python train.py --head_dim=64 --d_mlp=512 --rope_fraction=0.5 --tie_embeddings="early" --init_std_qkv=0.0276 --beta2=0.98 --lr_head=0.00786 --grad_clip=0.5 --batch_tokens=16384 --seq_len=1024 --doc_mask=true
Each number is 200 + 30 x the weight over its row's rms, rounded and kept within 0 to 999. Layers, rows and columns count from 0. The size before them is the row's rms in percent of the matrix's.

# layer 8 attention value, 128x128, rms 0.148, rows 3-15, columns 0-127
121,240,161,239,198,206,192,158,158,181,170,189,190,179,167,150,169,236,147,184,182,166,199,164,169,201,164,214,193,245,249,168,176,240,189,183,202,223,181,241,267,229,174,232,163,235,216,213,213,196,230,227,231,206,197,191,171,206,154,226,220,163,195,191,223,213,159,219,165,217,214,214,200,197,235,152,170,246,155,177,227,186,216,182,277,233,183,146,239,238,225,182,139,152,123,190,190,211,191,172,215,199,155,227,208,181,212,205,213,229,211,251,211,184,191,180,189,226,222,202,245,176,185,208,191,213,150,217,263
083,222,144,228,236,197,188,230,196,191,252,155,203,200,224,188,194,218,223,196,204,197,204,123,153,184,209,206,225,294,256,239,170,219,194,177,201,226,205,141,237,211,178,186,239,227,198,182,238,200,189,185,216,228,209,180,185,202,180,213,239,243,195,241,195,183,155,207,191,270,229,178,220,204,217,206,179,255,185,206,208,206,238,221,230,188,202,161,250,168,188,180,193,191,127,252,214,225,198,186,209,182,126,219,202,190,199,152,183,180,197,256,240,192,231,166,224,201,221,188,222,134,172,230,161,202,162,212,167
086,175,176,199,188,220,214,207,171,230,190,183,215,230,220,172,230,200,232,205,232,208,228,107,176,235,217,228,245,242,268,212,181,209,214,208,214,213,214,180,169,197,148,209,304,220,159,170,252,213,129,171,226,237,201,169,214,193,185,191,250,206,198,208,206,186,175,195,190,255,183,188,254,186,218,170,218,239,163,205,214,187,243,193,188,207,193,189,226,155,186,197,252,190,209,211,206,174,220,221,192,221,211,195,192,212,191,144,173,185,206,216,271,154,232,140,181,178,208,175,235,154,176,254,172,196,197,212,153
118,168,274,195,181,213,217,144,158,220,155,229,177,196,173,206,205,187,187,199,238,236,195,265,223,197,231,187,176,157,197,169,210,164,203,236,187,247,198,260,170,223,225,213,150,193,189,241,187,215,188,194,166,176,235,231,166,165,210,173,230,176,198,141,202,194,232,140,214,171,200,209,195,179,196,167,198,168,161,187,202,186,237,166,214,219,180,195,178,218,225,189,206,194,230,143,194,174,243,254,211,248,255,209,246,253,178,241,215,163,191,164,206,219,136,242,202,194,177,201,152,249,256,198,203,179,200,154,211
089,156,227,156,142,184,205,172,188,186,123,225,231,226,202,223,225,189,194,210,181,176,207,198,225,270,215,223,241,195,209,157,178,242,214,237,175,182,219,257,196,190,214,194,185,181,197,173,181,187,173,206,226,197,219,180,195,202,149,207,198,126,203,113,183,250,254,205,232,121,158,204,203,180,197,171,215,165,190,194,209,199,229,221,220,260,210,210,221,229,184,206,197,193,192,189,169,116,180,205,198,280,247,187,226,197,230,233,178,211,214,191,187,183,192,193,180,186,184,207,238,244,142,195,225,195,225,173,227
139,220,135,183,208,197,166,190,215,183,209,185,248,209,228,210,210,178,202,201,165,164,202,117,189,223,188,209,220,254,196,177,180,291,217,178,237,157,221,194,228,188,243,184,209,174,191,165,214,173,184,208,187,258,153,169,220,209,188,241,173,222,202,204,182,209,192,248,219,242,220,187,192,245,211,199,223,222,228,209,163,228,200,243,191,214,215,163,209,203,176,211,233,195,152,284,197,194,179,237,192,148,180,201,136,144,236,183,200,196,196,204,178,150,247,160,174,208,187,195,279,174,164,226,183,200,213,254,193
096,209,216,212,185,164,189,189,240,193,223,217,190,191,244,276,210,187,190,185,159,187,203,253,219,190,171,175,235,173,141,229,216,229,199,188,201,200,239,195,265,171,261,160,132,147,216,220,144,168,205,226,134,235,143,252,156,196,204,227,133,196,207,220,154,241,219,173,235,199,180,205,187,224,185,197,197,210,263,198,141,238,200,235,206,207,223,212,178,165,202,243,167,198,211,189,194,219,169,189,226,137,176,198,150,170,207,212,195,202,201,175,155,222,207,176,189,205,214,210,173,200,223,197,234,155,204,164,194
095,217,208,188,199,197,217,153,207,189,165,266,182,174,225,226,172,188,145,197,172,177,185,288,213,205,176,167,181,149,162,187,192,219,199,236,181,183,222,219,181,190,257,218,120,164,203,246,161,178,254,185,149,154,214,236,190,179,256,172,192,179,198,173,209,228,224,200,210,118,233,204,145,215,192,219,206,178,212,211,161,199,188,191,243,201,215,190,178,222,217,195,207,202,191,194,163,203,182,207,192,204,240,178,194,192,189,241,224,191,198,187,180,215,174,245,200,240,200,216,192,292,283,180,218,199,200,186,255
101,208,184,195,135,211,200,209,186,183,146,198,246,213,188,209,197,194,147,234,183,163,184,145,237,236,226,211,234,191,206,199,175,260,201,207,167,182,243,226,211,195,198,184,158,202,217,178,185,214,194,234,247,211,194,188,166,207,136,194,185,148,206,138,191,234,219,213,213,161,193,177,192,206,203,178,179,208,174,175,205,200,212,184,229,225,221,181,215,244,193,176,148,179,131,178,199,155,159,163,191,215,196,234,210,173,216,257,192,259,219,234,166,149,177,179,155,206,194,211,276,228,129,229,249,165,227,200,259
105,192,208,148,182,189,216,249,236,176,219,241,198,211,215,236,208,178,211,212,182,202,173,250,235,230,224,183,198,142,151,228,224,192,209,231,172,162,218,170,174,179,188,192,220,175,204,190,208,216,221,191,233,129,182,168,248,202,219,142,181,193,210,227,198,200,225,213,189,120,186,201,160,198,164,272,211,129,227,232,164,214,153,197,147,158,211,239,206,185,185,225,220,207,226,210,189,216,205,140,145,215,265,155,223,235,188,229,194,192,193,162,189,217,210,253,211,196,212,213,176,256,196,162,216,241,250,203,184
091,231,214,205,146,191,186,195,182,188,166,215,221,177,194,217,197,184,150,222,170,162,158,202,227,221,214,171,195,142,146,234,203,264,198,185,157,193,208,226,215,213,221,204,133,198,211,231,191,181,229,231,227,164,167,184,152,196,182,165,194,137,212,181,202,217,209,179,197,186,153,200,163,225,213,224,167,205,195,218,200,195,180,175,205,203,186,183,214,247,218,195,138,189,152,161,174,226,181,117,196,218,200,233,248,208,203,235,193,248,210,198,153,199,109,234,173,228,215,219,201,249,157,194,263,171,206,191,267
097,160,284,198,154,183,206,217,237,211,203,235,206,226,215,256,236,185,220,209,206,239,191,261,240,177,197,196,203,101,147,231,235,207,197,187,163,203,228,193,192,181,227,158,178,157,197,208,194,221,178,207,200,195,173,217,225,178,200,215,151,225,206,280,160,202,253,191,217,187,136,176,169,187,170,181,225,165,220,200,204,209,179,193,189,187,209,259,135,152,193,227,202,219,235,156,197,197,186,168,226,186,251,199,184,225,196,226,164,203,216,142,180,214,195,185,207,168,179,216,147,210,189,181,230,198,248,162,167
097,188,227,215,203,180,206,225,195,207,225,178,176,184,184,161,229,200,239,183,225,226,228,229,166,196,229,223,194,198,225,210,229,106,200,211,199,208,158,188,189,240,147,232,297,236,177,200,226,156,175,155,223,157,205,197,214,199,204,190,230,214,195,204,237,163,191,172,177,246,173,251,255,171,182,218,179,200,176,222,213,177,191,202,116,177,166,234,222,183,203,211,211,213,282,171,205,224,246,200,193,248,189,174,243,257,182,162,192,183,209,195,208,241,188,207,224,162,206,173,161,166,202,164,159,228,180,206,145
# layer 8 attention output (transposed), 128x128, rms 0.163, rows 3-15, columns 0-127
114,165,215,206,224,197,200,248,186,228,232,275,206,217,252,243,206,179,266,249,197,202,230,204,242,207,239,207,176,164,124,192,208,211,238,197,197,165,148,195,173,159,218,203,167,191,165,143,208,155,202,180,221,252,164,221,210,187,165,173,182,139,235,184,223,197,230,134,222,198,166,194,197,204,115,196,243,167,223,249,204,188,199,238,161,191,192,231,200,161,212,175,240,186,216,247,155,156,180,172,228,213,207,190,226,217,228,176,178,207,187,218,222,197,183,205,173,217,215,228,191,215,229,150,214,166,214,171,181
091,212,182,214,155,144,191,172,201,202,189,255,197,178,257,208,208,147,210,185,205,230,198,195,221,222,215,169,168,181,190,188,193,201,220,200,188,188,203,292,187,127,215,220,166,177,237,183,181,127,179,206,212,231,137,182,197,192,145,239,191,140,216,199,212,241,224,210,213,181,153,140,168,231,175,205,221,188,225,216,219,243,191,233,159,248,238,239,171,194,204,212,202,158,251,215,153,176,178,195,214,228,219,185,215,189,204,206,211,237,214,183,174,195,167,221,207,243,215,182,145,248,270,198,216,189,255,190,209
088,193,192,233,145,160,181,145,180,175,209,251,156,141,182,194,222,244,218,194,211,236,181,239,210,203,188,163,118,196,177,227,233,240,202,161,194,218,191,233,222,174,222,205,199,223,223,245,167,145,223,249,203,223,163,208,175,202,188,227,169,178,198,196,198,224,233,232,180,168,176,170,173,167,216,183,208,204,194,198,189,221,196,217,147,251,182,220,170,242,195,207,158,191,187,204,154,223,220,194,246,235,188,189,219,173,189,213,232,216,173,158,234,269,171,199,220,232,235,185,119,230,229,203,230,248,214,175,266
117,166,165,182,221,225,177,234,192,227,223,215,200,220,141,182,195,252,187,213,114,150,187,207,228,197,178,235,191,212,156,226,180,238,207,184,197,170,191,95,210,243,189,207,220,237,156,218,237,231,198,214,200,243,195,185,194,254,257,188,197,212,189,209,221,197,193,218,191,200,248,271,224,151,226,184,180,208,194,196,207,144,161,236,212,194,170,171,258,209,199,238,214,224,169,191,200,204,233,165,192,186,189,191,180,163,222,218,213,219,177,199,220,203,253,137,192,174,216,196,216,144,146,169,175,241,204,244,181
094,226,219,258,229,219,218,220,196,163,230,182,208,170,141,196,180,227,202,219,186,247,209,227,157,208,150,214,151,191,236,248,210,213,188,180,235,204,147,107,186,279,214,200,191,234,185,231,193,235,223,195,196,178,227,250,211,200,276,166,212,260,155,230,182,174,214,181,165,216,226,236,177,196,253,164,196,200,165,206,213,121,197,145,179,142,160,194,185,185,200,194,212,232,199,201,208,221,225,214,215,211,163,201,179,168,239,171,168,191,202,176,202,218,225,192,253,196,176,205,215,187,202,187,190,193,146,187,222
122,243,233,236,178,163,235,212,178,179,175,190,188,148,217,194,220,184,220,222,257,284,196,237,175,195,186,181,209,179,258,227,204,161,202,212,201,212,204,245,191,215,166,206,196,228,251,222,173,170,182,178,203,137,219,231,183,172,154,185,221,178,214,231,213,177,185,204,188,178,161,158,184,205,185,202,198,160,195,212,202,215,237,103,162,191,191,238,150,190,240,195,176,207,251,184,211,218,213,217,165,233,186,195,221,237,157,190,171,197,254,195,196,208,142,223,235,213,176,222,195,279,259,222,216,192,181,147,239
106,220,204,183,219,239,234,247,254,185,189,143,218,192,209,179,181,127,121,222,194,212,202,186,193,203,205,201,214,208,236,166,170,148,188,249,211,193,214,196,180,197,162,243,210,194,244,199,193,219,176,173,200,116,212,186,238,207,228,175,226,245,180,217,241,181,165,199,222,185,228,194,234,240,199,231,180,191,222,199,183,184,167,138,245,129,195,232,182,190,225,184,199,208,225,212,250,198,218,215,96,193,219,206,206,226,196,226,197,212,209,225,146,135,202,227,200,163,162,195,260,219,217,223,183,189,175,208,181
100,225,215,189,251,228,200,273,190,194,198,169,252,240,161,188,176,217,206,239,170,188,216,196,224,168,238,260,237,216,189,174,202,184,193,216,221,204,197,126,218,243,160,195,218,206,176,170,239,268,197,186,187,158,227,203,200,219,238,173,227,228,198,215,213,143,207,178,211,233,207,242,232,173,190,164,149,200,207,192,215,146,195,187,223,141,165,189,228,180,215,209,182,249,199,173,223,190,211,189,180,194,189,224,195,229,231,201,160,207,234,229,164,149,207,165,204,151,155,227,262,132,142,208,166,184,200,208,150
100,212,259,220,242,204,219,230,212,166,230,202,219,179,183,226,192,193,214,226,191,266,225,217,153,205,145,217,181,162,250,235,195,193,198,187,221,211,117,174,204,256,248,179,179,220,200,202,195,210,214,177,206,169,203,242,243,169,241,179,201,228,186,238,167,156,193,163,181,213,185,215,180,244,205,174,230,170,204,222,205,145,185,143,199,98,173,220,161,150,202,183,212,234,248,229,193,224,216,225,221,206,196,173,184,197,228,153,148,155,206,170,211,208,210,203,235,185,183,257,231,221,225,174,171,191,161,174,218
103,237,230,205,209,211,185,187,188,173,156,142,226,218,166,187,188,222,178,188,239,213,198,170,170,179,187,207,215,210,279,213,227,201,161,181,212,259,219,210,233,261,219,163,217,178,197,221,187,269,207,192,152,169,233,203,202,183,230,218,220,272,159,208,133,167,167,215,185,265,203,200,183,214,268,183,174,245,159,178,221,193,224,170,233,170,194,168,181,211,184,198,178,219,189,149,259,242,200,235,236,164,205,241,163,202,207,193,185,178,204,177,178,180,219,184,223,164,174,196,246,163,175,252,165,167,184,223,177
095,199,247,168,264,237,201,248,197,205,213,220,241,230,201,221,187,193,204,228,197,226,224,163,184,210,161,231,198,188,237,187,215,179,188,160,219,227,162,189,194,234,222,168,192,198,180,182,236,267,194,153,203,185,195,232,251,170,239,167,214,236,196,226,156,140,146,181,182,228,178,194,200,223,183,193,219,168,198,219,211,123,194,169,239,94,152,225,190,150,221,167,245,218,234,225,212,199,221,226,213,178,244,189,178,216,241,171,155,146,191,204,229,152,212,204,190,173,186,237,237,207,218,186,156,193,187,214,184
100,219,182,158,226,227,185,206,228,157,171,119,181,182,170,165,189,167,123,181,194,174,182,134,165,222,195,172,231,248,264,204,199,190,193,228,212,213,212,179,197,245,215,192,231,198,220,254,204,251,195,203,182,153,228,174,236,208,256,201,215,251,172,175,204,189,133,224,184,219,239,245,225,241,233,250,191,211,192,195,165,210,183,173,232,130,199,178,207,217,204,187,219,199,185,191,249,230,248,219,137,187,212,212,183,187,194,198,225,178,176,177,198,182,241,211,192,182,203,167,238,210,212,248,162,230,159,239,202
101,153,165,187,168,197,183,146,175,248,206,237,179,213,190,200,201,257,186,173,210,142,185,207,225,193,196,182,162,226,141,171,216,230,187,189,190,199,251,232,217,154,215,205,187,167,190,209,186,199,220,216,183,260,170,199,174,196,176,231,180,201,195,165,187,244,222,237,206,167,231,185,193,157,207,209,202,228,161,182,189,207,228,257,212,318,207,178,226,255,163,189,213,169,134,207,189,178,166,196,237,164,219,220,209,173,190,231,256,208,151,213,230,229,205,191,179,237,239,146,145,178,186,205,242,223,210,211,210